Weights of a small transformer language model: 82.5M parameters, 9980 steps.
Each number is 50 + 10 x the weight over the matrix's rms, rounded and kept within 0 to 99. Layers, rows and columns count from 0.

# q: layer 3 attention query, 640x640, rms 0.0227, rows 221-231, columns 192-255
# k: layer 3 attention key, 640x640, rms 0.0212, rows 221-230, columns 192-255
q221:75 63 35 45 64 41 47 71 49 52 56 56 47 49 32 52 36 44 37 64 55 56 40 49 56 38 46 57 50 52 57 60 60 44 56 50 56 47 68 51 41 58 40 36 39 49 54 56 49 48 56 46 50 50 43 33 43 58 48 60 67 33 54 52
k221:63 45 50 44 53 40 49 55 51 52 43 56 61 51 49 60 50 43 59 63 49 62 42 51 51 57 49 65 48 54 41 57 49 55 44 27 35 39 49 32 60 58 51 54 58 58 41 42 48 38 67 46 37 60 59 50 53 30 48 40 59 43 58 27
q222:34 44 64 43 43 44 51 53 41 43 56 55 45 48 46 49 41 53 38 60 51 57 51 45 45 48 49 55 50 57 48 56 52 28 64 56 67 48 62 50 50 41 56 43 55 49 50 47 48 43 40 68 50 53 37 51 43 46 48 71 34 40 43 44
k222:41 46 62 64 55 56 49 46 38 54 37 45 44 67 68 67 49 62 55 48 43 50 54 54 31 46 64 47 47 44 46 48 41 54 59 50 47 54 45 59 39 58 35 42 54 49 36 38 54 50 67 59 44 57 56 54 64 54 61 44 55 70 47 46
q223:54 62 55 48 60 50 47 55 60 42 48 56 57 49 54 43 50 53 57 47 44 44 51 64 54 50 56 55 48 61 64 55 57 41 52 56 40 33 49 48 45 46 40 48 56 62 44 73 59 51 57 45 50 55 42 65 41 52 62 28 60 46 42 54
k223:56 72 41 49 46 47 50 59 43 53 51 50 57 26 39 41 49 54 39 51 47 44 49 48 48 50 57 28 56 57 56 44 48 53 55 57 37 44 48 52 46 58 49 70 49 56 60 44 60 55 49 47 64 61 51 46 37 46 45 42 60 57 40 48
q224:45 52 48 55 54 44 50 41 46 41 50 38 53 46 56 26 58 65 44 48 42 54 36 46 38 42 51 58 41 54 50 49 39 53 58 59 61 45 31 53 39 59 47 55 46 45 58 51 44 52 41 63 43 30 46 55 37 58 42 47 34 60 47 47
k224:61 28 60 55 35 49 45 63 61 37 63 56 51 50 51 41 56 45 70 61 37 46 50 40 60 56 29 51 44 37 36 50 59 47 51 66 73 59 31 36 58 56 37 27 49 47 44 42 49 26 44 41 62 64 59 34 49 61 52 66 42 56 67 62
q225:47 50 42 46 46 55 30 58 36 35 49 58 53 52 41 49 51 52 52 50 47 51 47 55 48 50 56 51 51 61 50 30 63 53 61 56 48 55 48 47 58 56 49 50 47 52 46 45 39 56 47 45 63 42 53 50 61 39 47 54 50 71 51 51
k225:52 42 45 57 50 41 56 53 40 69 44 43 47 50 48 46 54 53 57 52 59 51 43 50 45 49 56 57 44 60 46 56 45 33 51 44 47 54 44 61 43 51 64 54 34 61 39 49 52 48 45 55 46 49 48 51 42 73 57 39 46 36 51 47
q226:60 63 42 38 50 59 47 64 54 62 58 48 43 44 56 59 50 47 37 65 67 62 37 48 56 54 44 51 57 34 51 46 67 44 55 30 47 40 51 47 64 43 41 53 43 48 64 64 65 50 42 48 60 61 61 53 52 50 51 39 68 60 55 51
k226:57 41 45 42 55 50 45 41 33 58 49 44 49 54 49 32 34 55 66 62 29 45 51 49 70 54 40 41 49 62 74 39 36 50 47 50 93 58 54 48 69 40 47 36 50 54 45 48 35 47 33 50 67 50 45 37 49 43 62 66 68 54 47 52
q227:20 47 43 67 50 47 39 60 55 61 50 56 55 37 50 45 59 60 32 56 48 57 41 66 57 59 53 46 48 38 45 43 64 60 59 54 32 58 50 45 69 41 50 63 66 40 60 37 46 59 38 57 64 28 43 31 53 35 54 50 41 58 47 53
k227:55 36 33 41 48 52 49 56 44 59 45 46 46 57 57 50 32 65 58 54 18 43 50 43 50 40 36 44 45 59 65 39 52 50 49 55 81 38 47 52 58 52 47 40 40 53 51 51 40 36 23 65 69 59 52 46 43 49 45 57 58 52 54 56
q228:60 52 58 61 37 47 47 50 41 30 61 40 44 53 38 48 58 40 46 49 41 53 61 47 45 57 54 60 62 54 44 61 43 52 47 66 55 54 46 61 47 58 53 37 44 40 48 42 42 46 61 51 46 34 57 34 55 70 49 64 45 49 40 34
k228:42 47 65 56 58 51 50 46 56 43 39 41 53 48 47 71 67 57 42 53 51 50 47 54 34 39 62 66 57 49 36 57 46 57 48 54 18 50 56 49 34 43 40 54 45 51 60 45 49 45 69 58 36 51 50 50 61 51 61 40 44 57 45 48
q229:57 50 48 55 50 51 58 58 41 38 53 40 45 45 61 48 57 38 50 56 45 40 65 51 65 49 45 56 51 52 47 41 38 47 51 41 57 45 54 42 39 55 51 57 50 36 42 39 47 45 52 37 46 55 68 49 49 67 55 60 46 53 56 57
k229:36 52 56 40 51 43 52 51 50 38 60 52 46 54 44 68 51 36 52 52 66 47 46 55 37 52 48 59 59 40 39 64 57 56 57 50 33 53 56 40 41 54 43 51 56 64 46 53 57 52 77 34 33 36 51 58 50 53 52 44 50 47 39 52
q230:59 45 64 33 58 53 71 50 39 56 51 56 60 49 57 38 49 54 69 52 52 56 11 50 58 36 41 59 16 36 39 48 52 64 59 57 56 59 32 52 55 50 47 64 63 66 34 47 64 48 40 47 41 60 60 48 40 37 48 48 38 52 48 49
k230:38 60 33 45 39 48 47 60 46 24 54 46 46 61 39 44 59 48 59 42 30 59 56 40 48 39 41 55 45 53 55 55 57 37 51 55 39 46 54 65 44 63 61 63 48 58 48 45 42 75 61 55 36 52 53 51 62 63 37 48 27 54 63 63
q231:51 50 25 53 58 41 55 53 48 53 68 44 51 52 47 41 37 60 71 53 59 46 12 52 65 55 43 49 55 47 48 57 58 62 45 49 28 55 42 52 59 73 59 59 56 46 56 39 33 52 53 51 54 21 58 48 31 49 31 47 42 60 59 51